Weights of a small transformer language model.
Training: a variant of Adam for these matrices, 284M tokens.
Each number is 500 + 40 x the weight over its row's rms, rounded and kept within 0 to 999. Layers, rows and columns count from 0. Numbers have three digits each. The size before them is the row's rms in percent of the matrix's.

# layer 8 MLP up, 1024x256, rms 0.0636, rows 920-974, columns 0-127
091:442474478536550508484447455442491541456519430479440517460478440448483517532548558544506435491506502494388470497506521523455471482517491558431499494532561474477479440484468474481563560482530499569507558513485464556478497516532508501523471554507488551464443498515487480495405457512560550512478501459477609522462570560481521548524499545517493578522516448549584543514483507546511552510478
099:448581490520497505433502434534507488435516570427497479505492477539520507422492521491523516522498480515524516497511478522503414585472539479539507603455499457427483533488580491489437492491437520559549497486461526536484488497482426486510463549509587514567478478513531552504415542525469515511396510522469520375525492510483532509477499497485509478541509507558553555516525467495480544472515
106:482488574494551492530583450520546470501448468459478541469533522516518446508517539503459468502508497523511472506459481503443498557516485518578554597510430509424478557405541422529457475478478505530455591590444492571528512538503473426421568460497500502522523415565539446509522516593433500480452482598508511407489462566468433384559537528550473581468498489528537531498517484480518446527511
093:503496476512419569511441564481482477444538507496472536585537475486518479570482526523490460500498564516481506544536493539409532506494463522485518567537475437515480494486524536466446500510508514484504537541481518417488525428493482388486556554485475446458414477498483472423401512558500510519501498537581497482522499504489488511539509547497543473455508486441417503530483531450431500485535
094:439493514439479442511504502525479532437459478461454516489552516483459535427453475508454470455491528503475538498472513502543533508534460580497458492567513523590523499523503455518467458511580458554433534422457577545545488473454463494494418472509482426429517426510476511473492475462563463427504486472448506481523516515491544570458489485554560556480413532564526525550468520486595557459489
108:534497540546513485484496473518505471566498519456427522452549526523550530456500508505438510438508495513491498505458497504534474443479514493478500534540532513423474485544475415492515558482518517556476491463464546489554450537498479465544476486477482522495522446513489434516429478516504539410522502482436526456482530577487489535563534477569508479442566538506536502484452503450530520497512
095:462502427523452513544464513467525499514470585535447474559535448510517516448506526523462497461518530504505409367481512475542448497462504509544540509543537495444512495482568419557484601513555466520525511598451464464490526462458457488483573524456477538500437564437544578482483541488468487537482475517553516474473521512566500495551464496506479543458514463502519471459519440503566556466578
110:466471493499498390536411501474506393465539442502469491532509441438505441457515426422486549510552498497544501491419458513476506533465584541479504514492506540507553430409504444466519568541501532490545530519457571567493435455471514477559512553492494560559508455536496447500439452469557493547509549510499475412511487508480516447491473457444515528526504583424509469537548467577547538541521
099:504475528461499516517500504496458525429471437473491536435541488497584524498513579463469472547511493540514549475519481516470489472486506461508518575513510538537486537487511531556505466490541489515537540613517569513604472539551488519550548433488464459519523451487548505525454493545488549558561484526488463512546428504607527446414533579575485486531477539509490504453473452545467515592526
103:454431459537465514517479456497527491494504487420506489560532383478468481499463498481448439533476519441464550430481509463501421534487504501507491580523480481496526559471617446456516574497482502538502451495452525522493523530464488551514434473473523542574485414466519521498453516572496513416488492546472589530448443512532485529497495526552481459534507469464532518477465506554511444556530
101:554532529486510533502556526561489518487518520450488486526495413530469469495478479478491472527561466508507438462538605514527408400455491553505363509597548481492391548524525497434504499513490477516449507511492493467490590526467489495501450457469491443554474485469464551412525531469493489478533442504562564503556528465544527453480542570473526488507488463503488478490494510590513488505508
094:518479545529495467511398506559434451486504495461557469422558557472532446481435537427498488513514522466481468525468503439454520495476477551520480397505475473543469526478544469507504417480540486491504455505554506529452484562556537486447477534550504512547474437513565523446515412526442504491511560564529509523542484532524459556451527513509499539485544557512487569540461559535520533528573
112:486405535464447509497434556510481498533440474507459492458453525489509551584517587521449491434549499445474492521531513362490526505538482496431549506494527424531480495434451468462508506552470544458423448509472525546520499535568525446471496433551544515542558443484474542524486415547578492496493530461501466520433493459546405543519522506513491543523601463555525540514504547549511473531511
103:505435585396546535441539502458505536519516516534499573552527462547477442546483517547482498522455517504508520437596508467542415516526478529454486568512457514504468572437547420414505537573560516486483535581477513521518514481449430527517492590534476480531509463472477530508499530480495557569478554510504525527533570490481444517542490463470570543476464508508494510502467451544503520565452
111:506476469533455498477462512466544480480445488498486531495482527464527442429509499449491563495593483505453476536490532477500480451511548537507457463502447501538495523537448502492467464474576479508494567481529506542470476486488457443514441464494462478520482530542476478474449522532453475423479538481510567461540443538516514448421544515594464518503544594445555492545468462554504515491545
092:510480489426460455460511544478469460500466483534509511554555531485552469539418437468448518479586496492544523561459502526496515490541438505526559473550439501472510508476458468513474465501528479446517463492489501562519553481516424469430523496520530538483585579514487521520519486505589507458489529550491510464569452505533490537513483502555478446534506557470480525512446422557427461563453
093:550451467569471493428507539519438486512536531509550458442485448501511436433465489459496454485515500540512466447560542486472437509564499567559483527517487517477453452579484517437547574533484523505438509484546555509454535484485480499476500523480495449563532486459488532497481428503460521444543569435525441510417612425507528509538447567507529526479482499465473493476503538499518558487472
101:472465491524431530438422466511463558487506509517509478475556507417472541559571462463419529504474501489548480500515483506426455550555496483443536563513504416477471535442498438529475535494503523576518496496544565525493455472524469500518567500520506557448548467446532498503497465575479479446510436497519512478545485539497502527428505497637538547474509435524491523503518483509516530496607
104:518448489450501420399535459513464477509513515641485509441534492455473444461548530531504472480531521472497432530565567532506435471488505507546498520487431448579479609521520538472545435532494477511544478530541496575515457493498442515508508475474586500470506495439520418509473515499521529479474467546546523519524528429502485471441544442477565495512488508497545545522471487521527533446519
110:499548477490496415512467456554466481471498489561467478431478460492463526462394534465462538509529545473548537446483550453534519487465605536490458523505482443479444462483490473449548513571517481505394545446492494584531541415501521456600479493502502450571508510578472517487534547488532544453443507538511502431528445462472490522529529491516478491534463539500510420509421527517468508570503
113:511448503512461432525455472521457441516460441485473524471493474517484454538455489423501536468487590537552524546446489438569543475513535494501520515491461468478452534469521510492514522558498535577466516516466483618571467504554478525521521517528487509491457510402464484491545505509513451490515461582437483500572529575570431508510581502511461471521514519431480586522464494540470504528481
095:538502513552501561452457501453514439551445558503507434444558472500443484505549528502472421479459571485461471484471494519494431494433564519519552509477540540514507480559505460472533463496485495453479561475506571530481504431498480530552479481512494458529532493464627501494476544579548454506465431545511523476566498437603553519459534572442537497515499553539492591517453562490538525552478
108:497517517530576533459443532518562466492510529457456469513543499519499509490486498453522529498556590447504481561552515461442513524523531538536526551509496508451381481515520457497438489502511510536563527510546488527602498461568519509478573527475480520489454427497597502501476445519511473452510528480487449518447450535536501505572532512534445558516562446549496474488477523510458532524529
098:530478532493547521486468461492559538472494507482492500586513431549533527483402545464516464455453463521619480481459539500489528581405418525519456477482442502564515506441587509463485492535488537530476466528479534527473526482493532529477439441438489564559537495483576498502504513507522478539414472528486527432473503441473537511465482528458484476428422522517452480510559427551436491459502
093:442470463482436477483580478555482494494520482527510529430532497519450416429532535433511499410560547577475539463431546454482528350516556490528517469556490451546447441517500467516436522520517568490515481563442551579473473453524481499499559468439519536483481541435461474533555466438510501491452521479534483476494530476475469466461507406498514518467589493538482492516449514555480450525467
097:440502498473503467521521581526507504529527479501435480550532462509563446481462454507516528453559522455459464492442467531564449516498554474479529544504452430501429512467544493476419487496527492508580453496515494506542539477542534506447576504451493505480466489540591521506497529584544535476483459546529500454502436527500535494535528517546567517545489485575495507522508457546459522528551
100:492507612530560488555483461462534458447516557539470488434534562451509500566540505387510519503488464418568440520504555465509491512486578473603519487487545506433424514500508496496488516518444544461455479478545507488491474478530582493531503510496449516573470435521538536489513456465478504491507528533498464447496399493522458514520524525487408550490579503562532556497443480515517497568493
095:479519513514446439543527366462520547492451561542513513447567486449503451489476512496513485510469454482486558387481507424517488462542509551561563545551484536522532480450548474410398522534525490497539491481444496519548485530509488488446510463496452533559597513519568458523495529453566521528513428449498482422493467500507548495517471545534481541526493490536518474495461429572562452454446
105:474474427447498502504509471487503506473514405472478574491518487464451482559469468500470544469524505472535494533471528456504475534511482516456544471544506469517515418499542461508492561512509451492450552518462615447492481456544506456467469471534585492471476480452537505413489470508512532454454496508574529511526489486554496484484484491575545530418508530499487510479482496499533489500537
092:467548536510485414502463468560434440503437586483446578433509438503519467451446562488548556544586452476523438477424489524423488463519502466501489532573474542477495496526508464491517479567548437473512506504459515529472512374501558487477506483480445459527532523512524479434565526522507520498487489510541583471482427508491533471503553484479474522441460506505503479489414471492475453576519
101:479448562523470487515383433463549452538532549409468489521510464523460558533492561445445423458526508494506461451492547471463515449505515542474476544564584533474462538527509535568446417506514434446450579532488555572524492485525466516516513540497480464568490522491482459441489483476467494484481545540525523497525458458502495544445500567548485533437524529525427516466511503521450531524618
102:447484574450480481445468495540498544468503421475444528466515531482446487480419586524493507441476555562492461512518467501540430462539532558479545548521499507573462514549536481497447482534527499542458542511509548505538534492511486461512477450513463516486509426508504446556475405518516505507522511465529468510426510511493463510524490491571488481483506451455469545502544525548610551541501
111:483484569560501465490532489574524527474523444524467516516498474498525450474517552472505506495521589452508507492471551463480437543541510424459498523525493495473511539472491466501481503596452568490526548465523476523547490504464533396472477521529559452529471475485487446465528484560519462478492463534475553477505414453507453474508516502552523525484490520498459560496486531442507436563479
087:491516569500460489537411538567545404463533544483449458444642478511497562530505516440517514520515589477446456534461442532475491495559514519531520466515519524465491514528502464478454478518503419527514493497512516550561484530518441553502488515505488461524548417503515483501483540476492559501451511472452531474529575568558432517470590505451503485477502525479500500474479545492530514516507
091:459474515553513437489525545502466530559473558537488492484487540506500568515445499478537535501505571506482500507565518444466467491564568460542494522511551567397518517464529512537483497569457467540467559447456541509513498468470514494493474546529624489527571549465529504572495544459536510549509445552453454491496519516484374537488565519559541558417514493552451514487472498508479457500505
106:495501540463489458452413565479499527496497480483498503470518523477501508453482497486468509408494510498533532481520541534421496524507465547502507565555569440520533588528472445473547569494499442540515446507536477493510510518516464529433464544516537450482450498488448495441427504528533580471491455457480507523428496461461519530528486487550516474501471498536589425523464463509486489490472
105:490512497480487542524453533532481444508520525477496515534505454478504507549471505541420557452536426472455558511582513512490535510480527458422447520430479429555503540541511473469486514535590497570504439590447567473504514454519522499536444487514536544518568470521520542504521454525520514479455517522529506489583550472465455468489492479502469496507473457448572469533453446511452475496494
108:504479491467522542510518491437440433474483465476417446479553503476524401451536500511479499529446488433493550457476512417469469509478535473543509511507556501459470458460465465473560541552519480449517491452534499497453495387463452501525473515435442486568510507530494478464491503509489502502589522492542571513490582444529485485484527482567473547489500504478465495492490488556601542564441
104:491467569433491522426469458450572422482517574499425479564541475476516479515506467516496512515534473499541479435396493472568480451503496479552541554552504528469594445472544538503424542460536458486539458544489574472461524420522558511449606490445479523483447444447537551450470463580578509507460419495513481486523507556433543437501537493448545495473440500499547434456523499464489461495543
100:515455475481447432520461439612433465571433505460508571498504491480550562470541501435512556467504599499433546553492520496539484525469583470487478496618445432516484547499524558494578550573538474495531509497509524537448478460480508536526516457490523512478500466438469517510533403533494474436451518525526453537447463456509521513476474512507537500495451510456469458502476454541410458520449
100:558497521526541537485479515456551519541524513457543478536496448509502528500538564531496477496474574451458462522473555408476485468478430470493465525538500503440486573507535550498465560493488494510430508540526499547434540486534474500458479516444511494556533416442507485397425480512456561484475480512529513529509525420590459447487477505509483581452409520504437519491530458551504492502502
089:486519542547467458521500470490532413493552488488515528456550371482493481433561477491430489470557574473554502555481492466556523476502495440486562527449427484540548487474493540488427521476466499485465550529504570517516505480515528519441646508484470519527428490435475457474492432551553479514541565571509443510503457445497503456507532521523493498504528535517479488492536505499507549400542
104:462485492537506529558479515507474498496461549531433519517503417475503504528474564525536498526478497520489500474453537519526457535459588478491442507538499467481493607482457462436432497507470452445506501530479515509544517483500519429470514459522545440456479522526516467505481535492537483417483482459552575539561530455520525483453436438544448495565549550450532452579542438479416429526505
094:419507471461446515499501443507547510453529504481517570452531510532511498527528477504453525450468486498511512452443521498579458485465513506493524530497451470503578414531559466523456536495479583476440462551515557474478480448491416474547480466476543544440464550473517459471490492475497550526525415568565506513457527456469533488486563552501517507582515485544517513505484489476535452445436
105:436493530479565551438522533529484558490390469562523526512518509535506529508483515527464554517436515589449510508405520549591491459498501536489522494543482470550508478585522530485413492513536519567514493500506522554553514505445445509467502592451554563567551466462511481541474479512386552486500546526485477508533480462480457478469541487541490452462432619451507509458513463534485533488518
109:507500413487446498495557558543396457499528480478533532449511453530495489514454485486511598455528491512456509466419514436562497564514505484472571465530477476495481531497534457529448525575564490474442464511496589499579495532545471435461488552490581462508474430467504426446499466571494513528461508607560435415522435477484443541611550509472445486482500553520566503454456496519516470531501
094:472505446514514469505507491444482505482518525553460587586540449514525490486457476525418535513575444456457425526430528546467517577483530472457480497467529498483582499446506536493529540540538546513521497476434599472500541454478525436473594487496548459478498545547515533454429520459486478457488479477515486487461515552541570409491526467455564454485447455551518585544529466465489535500490
100:475484552431494474488543509556449482440512525473484505534557497455587520481487541464464552510518572485529441513498538520438430536506535538472557549522433452456535491519499528500571552434470510451495536535518507494473476484549492484521562432461480487611513422504536471490497516524530504440423481456547518439518439472456433458513466466481574558483425535471513488410446517479484489530512
105:450481531459483554424434527524495500515496491501477462535496461508570478526485468539461529541544477406501490523411586527501532482455555472564453486493538432545440466444466480494502449510469525515530455509428543508492458461528536529468506531451538473518443541446495483519451511554501524448458484521545556470499391491562484552450500455485464567533477544564485465513515533531485481546485
103:446523490455528529477513455479572502499479424492512516551545490572518506439482495444502510533573488464510447518403484544530492502523543496508503454515476514508567541516540496451469511480502478498494486570424560550553463456515516507408477465448508539487496491466537502454464499522467568478528524562546455426566424577564521576524589478527501528480481528475522447504522499493507509551498
094:513460477473537548459518534476511468513494441512504451534509433441498459486520520507505490482481535538459502398546537487542411509525505617509465479557555522460495514491444463513537506457547516538507528539521562495531536514515474497615506517517491455467432477439501498452437494535499593509487472502583530516565559478489551478566449524536448511402450473558513500456445519492501606501470
100:406578517510517496484487520518445479455474469542543564490541492453495501492450518500468565468451526457491570507448510398464536479456568572495501477525580481522436531511500483462465482539541452482501545533527480597453505504462540485548473552450521482484587462538529440533507530468463458515482533562464494427553418524566493599533479539568458532444533497547532465439534517550457576546532
100:489497546455498543439455463512478470440465452520517445525483499450515543559515492493397478492525462514528538420471516496448431433398470430513507518530507533499557492496510514537581564497474491474454530601472459488499571462552496495445496485463509416518581460549546491466491545603581540501427471483557515551533523443585511524462499500467507452487511532566514470550504509470458475586507
106:504499452502465465492496499553455528516521437404511490467496474515508470516452501526483552484507459440461503479517578517540493557461565543542468524517480413555457485502483508486485498578484486562510481502526535603451526435510491443517523446427530510542549499519537509494512495484496594531502523530502538444520553442426520544462570416503530500454528538533510499608490489550485500515472
101:519505459447532576461470512530457519492542529515446593474510511552464524421454561447496473499507493436564465499551558516476511546524451465442446528523500412503445535532473492442470558506465576516518531489473479537483395483485494504556483414482461497593432468572467498410475535505532526547450535557512490421471470415500468539581542492499450493487440476507529533518447523513478556553462
# layer 8 MLP down (transposed), 1024x256, rms 0.0486, rows 920-973, columns 0-127
087:437405459447496612547519526530508528555455506522477552468505591474544511520512516498462509470520483457510479526454443509503460443523503436567515463538486493430514623476522503440482460534492560455468490493532498449514472552516430492447454481524493468433582486482503533494539479510489499485553487478549508469523521524514454507530590454526509471483477563514521482476525522550476463508477
102:472552510548556575468465549521484481511415388492447450452489466436483512546540539486432486573473500533525453484506473456440504520570517474529528526428506526528533463537487451477604471531459485492410445434503530463500505494537539535522507546564454498505497478506452540568551476487487513476515531451520514526508509466518446493476483511460509460550529498527508537467466484508508550503485
107:558518574542493509475518559530437547483438643474418518553450479505532497470507510519538474556415520461498518495496444455543472514561513528547461443497574517466511482491563533507509540523520450555498488495527484499509590463525439504467497440491495448474442518500447538512470513479504529569475544449478465477531446493495508507515483550486516551517491511463547481470549458499558577534546
094:553493597466519552558524500507581558434456478500421470482485503562504500482464490542447450565511544509520487465430478528496540467478465478549533484532464523459509536447473551417529480489453492526483548479505528513517449515555514561527482509414530456469516578461592423507451562491453420484456503504480486534515535535488550505491482491416488517499486551559510549502431441523530532540458
099:474544556511513432505538541471405543538446556483556539455524605572498489468562512525519557518497600442468535509535469556497485559506434503504530482536480517531522517454557461534447549529461509524464489443474544475510476481488496496556507569448466524483500502494469544470476542513514491486455548495541521525499513398519535445492550408507451478493461473486503468529561457483521574531518
105:554589550450447440486454515500542557489536441527429505468509504490460542577441486509506457559559524513524523477440461468500451554481508540527494518522494462460505545518535441501487560421523512575549500551456534498441492551474485509465519437445477604427465492496573470546537537439605519502496468461555458508511579540428536515485516444495507512531492491573516467532460549451513519508491
095:498496475574423460526500515519471516499522492546548509493443555510499493438512491495466528557451436499509450520459544559464466524476441575477507578497514526515554607428518447564481432468508541514471479432501473458494537529525500544499543509437528478517586450463488492532536455546541456490487512476517483491503451522474546431483396488499492503552531519549472512497565570531470545444479
115:498524476519531542495574455575467463476510426482569417488519482508453571463505501513484525598557479509501466479549506404462552502463517561428485468543589525494523496536504451499501482511518492544490532451544409576519492455514549443499490501583527520545506408475526488536503530492492535506494514471508511431516482457524481511456433450517479536459447510460465532471424492533490466479522
100:625406479509448514462460582514497443527442467601480490489500516592481454514463451546514477551524501500493469476526440500481450476511502511540482520450438525473484485459508504485504456537459495550518459520458542556457555445581531432488489429409513506467554518426531487464436569483493450504432444504541532598491509510554516489481488495470530517522488485549452506476495579456476478530649
105:501512469413502468561529572499546497484498505570536489463530517529525479449488530525518552543559504575501534525551515530587509522479450480546535552536426451512470561529464522531433531540542515506521521407475541555396477511435433455513445482471490534563492534473552483507498524461460470418500541470595500498480527468561458527496512457517521436502506436488531525551500506519402501499461
097:511486484554544540489511477497536436497484480489477541513490507543530547529440487445482593526537530547516537500524470493490548552483508517432488391456490421506548492482528514441401588500491505487436469461454450427492492412465520482483518501468504567534551504542517544486479465524562544517476501515428542471457447566493533512532494496499497574481510515485501514473555442561501447421532
094:431482514488495506572516555513523532507475494505531574496541537513559441456498443565540476492495479514525402503529477521574481493485408491500498556474433512501520531401489431432458488534459468478463537446526574478512510531498513512491501496411396515425516479554483540504542456415482499475469486492481502498465570570473471517567487469499536447551522588506530589492480506544499496503449
123:510491455452457475434490465482516506534450550494541476479568407499510398489512472482494483466560555542495506490466451476554508496470482493564481465496419455557445569452469452435496480473468522469512506512548544522499495622540571552488562512522429484551552409489538498503417487466563503572526512565497462549450570522462479468536520558450524517484516465585515473490455541532512461501574
098:541542481402492514559547527500500508488490474464490384450524492513525498472556492455521513526516485423502489485479480466519433485491538522463534512453427525556440579468512473512533476379518535426473505520550406546472493538528505532464459584588518513435507418463508454460499509541475491543480451484512512494512552536533578525438475477528536495515447509490523444458473551494487405572472
104:535465524473567505507543452531450508483457502496438378539522520497465529488501510507497501477551586441512433416553569535471523533520448487448517507527458456513515504519509469556534447559470479474476519450569467514571549482513500516510515462592553555560502397478448468518511513524541509501515539556469519514486480422457484441540533512456552493467440497530491522523499481477542469495509
087:597437468555476523489511549441506457566522518561572530504520446483525495499515522502545523539535454481473512552452486481565493399512506476469461478504443507546465495513540533546553462484486459471541551457494511523495493485536506541494489528484471547489436461508548473422519491523479402462539481456503518523415470523516515501469547481507462481468473458511518461482503535536543533513500
089:454602441461495397497470496515513453507512499505508434440455457508509510466489554562511458598559454458532550488509480490532496544589506514503514492451535521495508475501535473440561497499506447463547525484575487483532518502594493510484477516588501444487493553507461496545464500445541533529489483491473530503470503467450494468439508526545503541533540500550518480518493499520433489513545
099:524482538538505489464490506513516490455445506529501508506509456498551533525455545511470431534522431574524482510439508534530547446478516519524448475473509572486490440479520501513495553509534518461563508504508553487526499481467532451524459509444551434463519474530523496327543536480533541505422509534502504481503517477485543501477525496586523502421523535442521555447509490522490422490568
111:535469539486549477520526539470527505515550494488530511507428549521473498541511592438546580504522528519383456520561499579507432503514465515530515474539500499486483517516483519554554476518480463487417477509463523462443474475462524518488446482447495537573492528547387454507442538487494494501494538480484495527499525461458461551558525441483411517500490575471481535508505480531540460523509
111:503575506479533437429496542469522517533447514516466554522530464510457454498522518542508504532474467501483500508426517526529440537464519473540449465514513521481440512515513552455525519506515459481516494555510505492548497475519491447487480485520523530558548506495490540484499519426529548515506512481553514497501503498449530522440419550524447506503476469551451519524492512592436481533548
114:463549550443549469493559470505493436418569449542551467484456475475503524468537514555527463437466414510500507431509492472512515511479534532478493576463471530536548481521528505553476542491505507503587459466417528514517526466417557506436540495462493570568480488554509507534473483615509591453507486492464535484528443568472427532497531527438534576533496515478529472473509457426569494550531
094:569481514483494487450423472553425526489511555509525497403426534520484431502484490564541493563567470565523428540531469523507440468402485463490562516539456537500461557502495506515497519454487445527502503555605523483487471483487490510502505477510508474528528461482505516414484475497465501519522508503504454522505499525473502530520508467514536519500591557391466487490529451600528456531590
113:458410468464523424459529539516491505500561460478507509460480495490492526497531461493567528528470455448475432527474472558506549510456511493528454511526494544556528506415465465437481505553512510471575529483443509491474457489510521455484525479426553541481488588541616546513497528488545497477541540505486520518459529472500449478497516472510479517524448507526553570434501532505511463474535
101:493500470456565523486443469486459461511523474394579465455533517496478458466480490557458501479561459463456426610503501481524472431447529447517450524506583463504462468515516488484461495525456451522478482450505570512545501462473532539494509536471485424446437545535496496544514484545537496488486484431503490506468493484567484546526456472552527498533564466472537488506502460604424501563486
088:503474444432495547590457498512455517553519450574460478440600535506531492531503553518524461540483494541493479463507494495461442461494526448478570510512481508485483520544514508559534471442547500439475545524535493467482522581498438492483434544514473511516497542497524542484491486433458496497495513483481482510560528490441453499520500487543506474576537466504526496511605503453452494473599
104:473409498493553571558580503480499473450516490507587547529513441572539561530471461535536547508520461472424449444483512536480480489499502509527536513482478545492438450464513545532397429410468437433444495500504488455447493516428495552476452495518446481566522488515506435495520533508473615517490498555418529559476519525510481531578509493443513510434505421488540497513463428550564516460498
096:461477443527502503402479484456531558490499564525505531486486529550537513443483443525464460524581433491574497461481491537467522543543469490507465554493446491502535518504465505510510467537452471509524467574489532513471417519510481581445500495476564510439530547532515448463515547552498517504556527531525557543456577520449559526486522471476481487518462452457508552480559458468488491567500
092:577480459467529422450500499515462494504472417501505520425534546559463452526524521485526472445604496469497515554504472535462517486423545455510490469488515553465510503595485502583611565424486448557490584563505485447516493497529444501506516511493558501482436473486531449501499518560490458467549575525441515569489483485488516492532493448434455494484469474412519558518485547521512439469523
101:480513476509464457514514531537522498512516494607505508519516520504466490416538560450474542432436566541487513586533504457467456509450420518421522473508483498565480525420540475528475506568493444431470458492405546421482538470544459531529455533412496520462486542515550485471530473497510533522517525558489436502515583448543505531525489391507475523518500509416514535521555517482503536440485
088:537532443530488498505476451497488557463520532426446559476444498485514467525505456536495507545473468505477513456440492498545495520434505551448519541546581506466522491469551534608567510452492410581522492550530466443531525503552523469515500426545530503512501491564478490500566464523454455567503419513539487438530499465493511518517529581442491532449490491488566474546526481481479499490505
102:564491525585467472417569556480523520557581535518554544469504545515475499458471531491453573486499479547535456482526554487527505506552492550517502473534431506460421528538507484526459537505462475504540454509466521510438561441546466576455503406417563515439514553453508505446536472546480518489540511463547524492557544531436478532494500468430521478504543512497475519438552568477450594488498
108:561566479479484594588487487495489543509533528508422546500551479468594430447531422486553456581450499500477560531567487550521515493467523551476526481509527557552525535439471457411486477485545459484525483500416544534489452474501533509505615572459508470462523491424548490472436497415545516521475477522454489470456479574543597522485540428478540474472528479499460569496432512546522512498509
112:471507478476509592512547453491548493560491546527486514469539544473490414492585514531458536559468491412586496533468512496528452522494438526489450493509464524495519522425565462469471462468510467424567465485522447507472479515468433463460507529526450514422529512505501460487567588477488486493525511592499549468518572455488464525484497573447548585470514491546540548504465532393532537511443
088:507507448533443461478491529505512553495485563520579484480480465486539515446495472482531498504541501520566536478477501463512530528490545477518509481568452448483493514488479553503502494447508474463536485431455528498515422513458526617485517508484441581562505491543536505429489477473489558440508513536413507467512471506440514477574484448519433549481520531465546530472464575461490502509442
093:539548500417535496537528527559493512455531482532496461452507554531441540514444552457466437566532468504508529544547535482489476578582459572493486499555502462533589560537471421458515521431517514480495499490499419513494566497445444545506498491547436507426527414522510484491479540467511555482586514508518507491501489445476588522435486484512489458493489431482464532500552563555480512515491
099:500504478541510523560520508536478462448547545526541470519404494598453588483506515499496526548470483525485486466526488485588525517538432518507543548434559549571581521515515481548506513541458486546518515486434422500594572536471442452478510503434457463506511502573447468462451478529545422525502511522548480506543494513511465469572492512491505503495470497492467493490512514462519554464538
104:495454460502500450574538477510486448502569527481488466533468480497519452522503469483494495538512450511565532514443465547564569510505487417458518513421533519492520451498474482502524464475497478484477561490510460483504550562473510500515523519594586434474563501492501496497517480431509511484536437515552539501563476485400447544476482565474479501451521525533424517547502484510473527507490
110:480466566545511571571546482468456503489467474528496467468526524527551510553538464459541430512484541492563500507527473473553566491442569535490551492543451481449576474569460595505480502532466488509504596498452487536477523469474456531519469535543514399505477555460527499491483530483451499471526493480477501521466447406469477542504567497477459536501538515486509493512450427479480527513572
101:512512508441486407593524609415535496507549477543519494491484524454477546456457475540494449556463477560508499495541510454557546464531528515453543520512511544503471452536455518495594495515443485525461480403480547561499542514499463438528531518503491514457513478461453548492526512444497496570503428503492470416532490462498468581507514500490501535419523514507490557463501553474575494509485
095:447587509486495484493554508415461515448511484481570444480507539556436471506455472488508462414488493541517519525514436462505471536463451511501470495464544508515537481480496406499435473489478457542508563524471513499542504471513570567544539568486426560543471477555482542461480571481502535564549481508497494484477450482540577500504458526583576522488511489578437568522507495476477533489547
099:532556528511501468557520472442487511513490416532568496406415481530578561588530592531465484563468487516540491447483557482520454519501537496450528484483486467528524483523515491487488504434398462493451451491471590468470426481533542501510475510445498592559567527533475473513523507497523496490518494535493574493523454466507418511489544521485457557547465511483488551480512499499504581531462
087:501503442599410540514418527526478552504505444525549498485505497516508576548553470499560490502509535584453434509510521520482499464493502489454515441535486498443473487579550494437504463522504539465541518468527460547466526499505506487508524534506411472473517539491491410530518571426448564546486438466494519499485600541483493481504504534516451492515509463507486468458517489488514485546458
103:486512479498497453449421451543541508535540566474415512509487452519481463548509483451496468493470525463502453512505449431473499554524504485475520536543543490437540471516498470457495427536526481551517530472495502505513516511461535498488492526485553432467578489551528485518532478537497566463515553468577510461545585541458562567523501543525453509499545563513509497487488528540434518493543
088:443487507553548539496445539457457577501493466469493430540538430442547498433517568473533456502443558558479564450570496560489479470580530470562547536464516549525540489481459554506519485464509440498528562465525526466509454538497481518497457481487485510475517532529472569575481455457476557530450452444472536525476526533510452515510531467528522474480508457533530500567555518445428472424570
100:491509407524537511507502535486483393573496507465537477507459505434586541537470529439569500565474486512496472462518579521466501498517522503462493463514498520508481469548522520529455548435518535528581451454558469540494450492476459497474448435533579472478476506558487516465483466457496493459509523485503498456499474439573490469561479540432454566540517464556544455454459464551510504546496
107:563495435565521517557541496561503461523420451427523503511506523552471500555561472537527495493495513489522559494530532514477471496525444516468495528551542530529501427418532568470443442550553516474443436453451577491486505463505496546457458501449563488494572461471528444531459468527455515463552511473446478523487427522551505541486425529505577543479463514466486574427533428483578558545555
091:398520532509618527516535503439560535476504442548519508472468486543609511458534560539520528482537476491515454461501522489486566522486465426555527525452482496467479459508466513509547547461489504576526519584524582496550510510511478472558510539478393484519516508504467557516499448527472492428516495498496528498521526498536534553532504519566468461516501435490461487454483531445483610514450
088:490598511584481499497536458544486547489531512480539447510551481529488568596487507557519540522524474394510492494521499445542522454502503447521495502560497423476551522495563464454418487512503533541549489592507442528569488495420509455457530465595551496434499523525503460462475483475483622470431444536476490459525455489563478464452460521426497536460514509426490511448448533498444503501529
111:509406555482522533511449482489550577460467494554466406516494524498587506520498459535562488513502457556437499491516434439493556507507512489522525484463533519499467465529449473483544491485491535500552479584460569513502531514345500411467479540534547438446511524469558509478535453564469490475534468472489529475510458445537462531518442475508442534450435479488406519492564540462550407497530
098:468502492529502537530504435524456477519466467556500494494480466524513509481505632505633508563528467585486527521481577474553501376504474496447462502491524450505535485463457512480499468506516453511533532484463520551505541482449408517531494513537466528532549519478441539546523562453410478441490516474555481541505475545509544499444516474475602487480501467555413529473534523453605521487523
088:462538524527470502467554533560490454438365480489500510470477505530481491477529521511517494453471482472535501514506478577520444466497575499482623455534508407547420505487516463447505518522527510569542443566508455500506592508485525452476448447509508511548478497499469566545522357483484440509485541489498502541502573494544468546490599478540480520484509510479505526462533505514480461509517
102:440601410526542527478501421504459513509397511501536467500470481539492486491574492556498492510490531528569499454519431550548508498518521436475426504568531511507535483497568505503503541535507454571511530516532484419543507473500515499468505417446481484581500524490559542500460428472615481427556533565535454510480483515571505480519477484479479518455517481571434538473480501587523510477433
101:531486488472523506511557524554556478495498467479512572498503469465487537544502491543530561490443461514524517523553491546436494502475452519492413521493493486528541568453456527407433469510473599495530530520476547573557507567449511448464560498499511520564529457499499493546455517435514492567512474544511526551500509454407491534461501515396488474440486512386503498562483585501547457498513
110:558503562567467526430490525469442524495446480551575455529577445503452526525510514532489457531408545505552535498525462529517494454519511460453578497470468454553550464595499499477467514438534526471457434493524462493492429514470566535480500507573486548549465498504530502518520572520447516517479419535577524522532458513482441481533524554560488532511467485504411515428478457521555426502487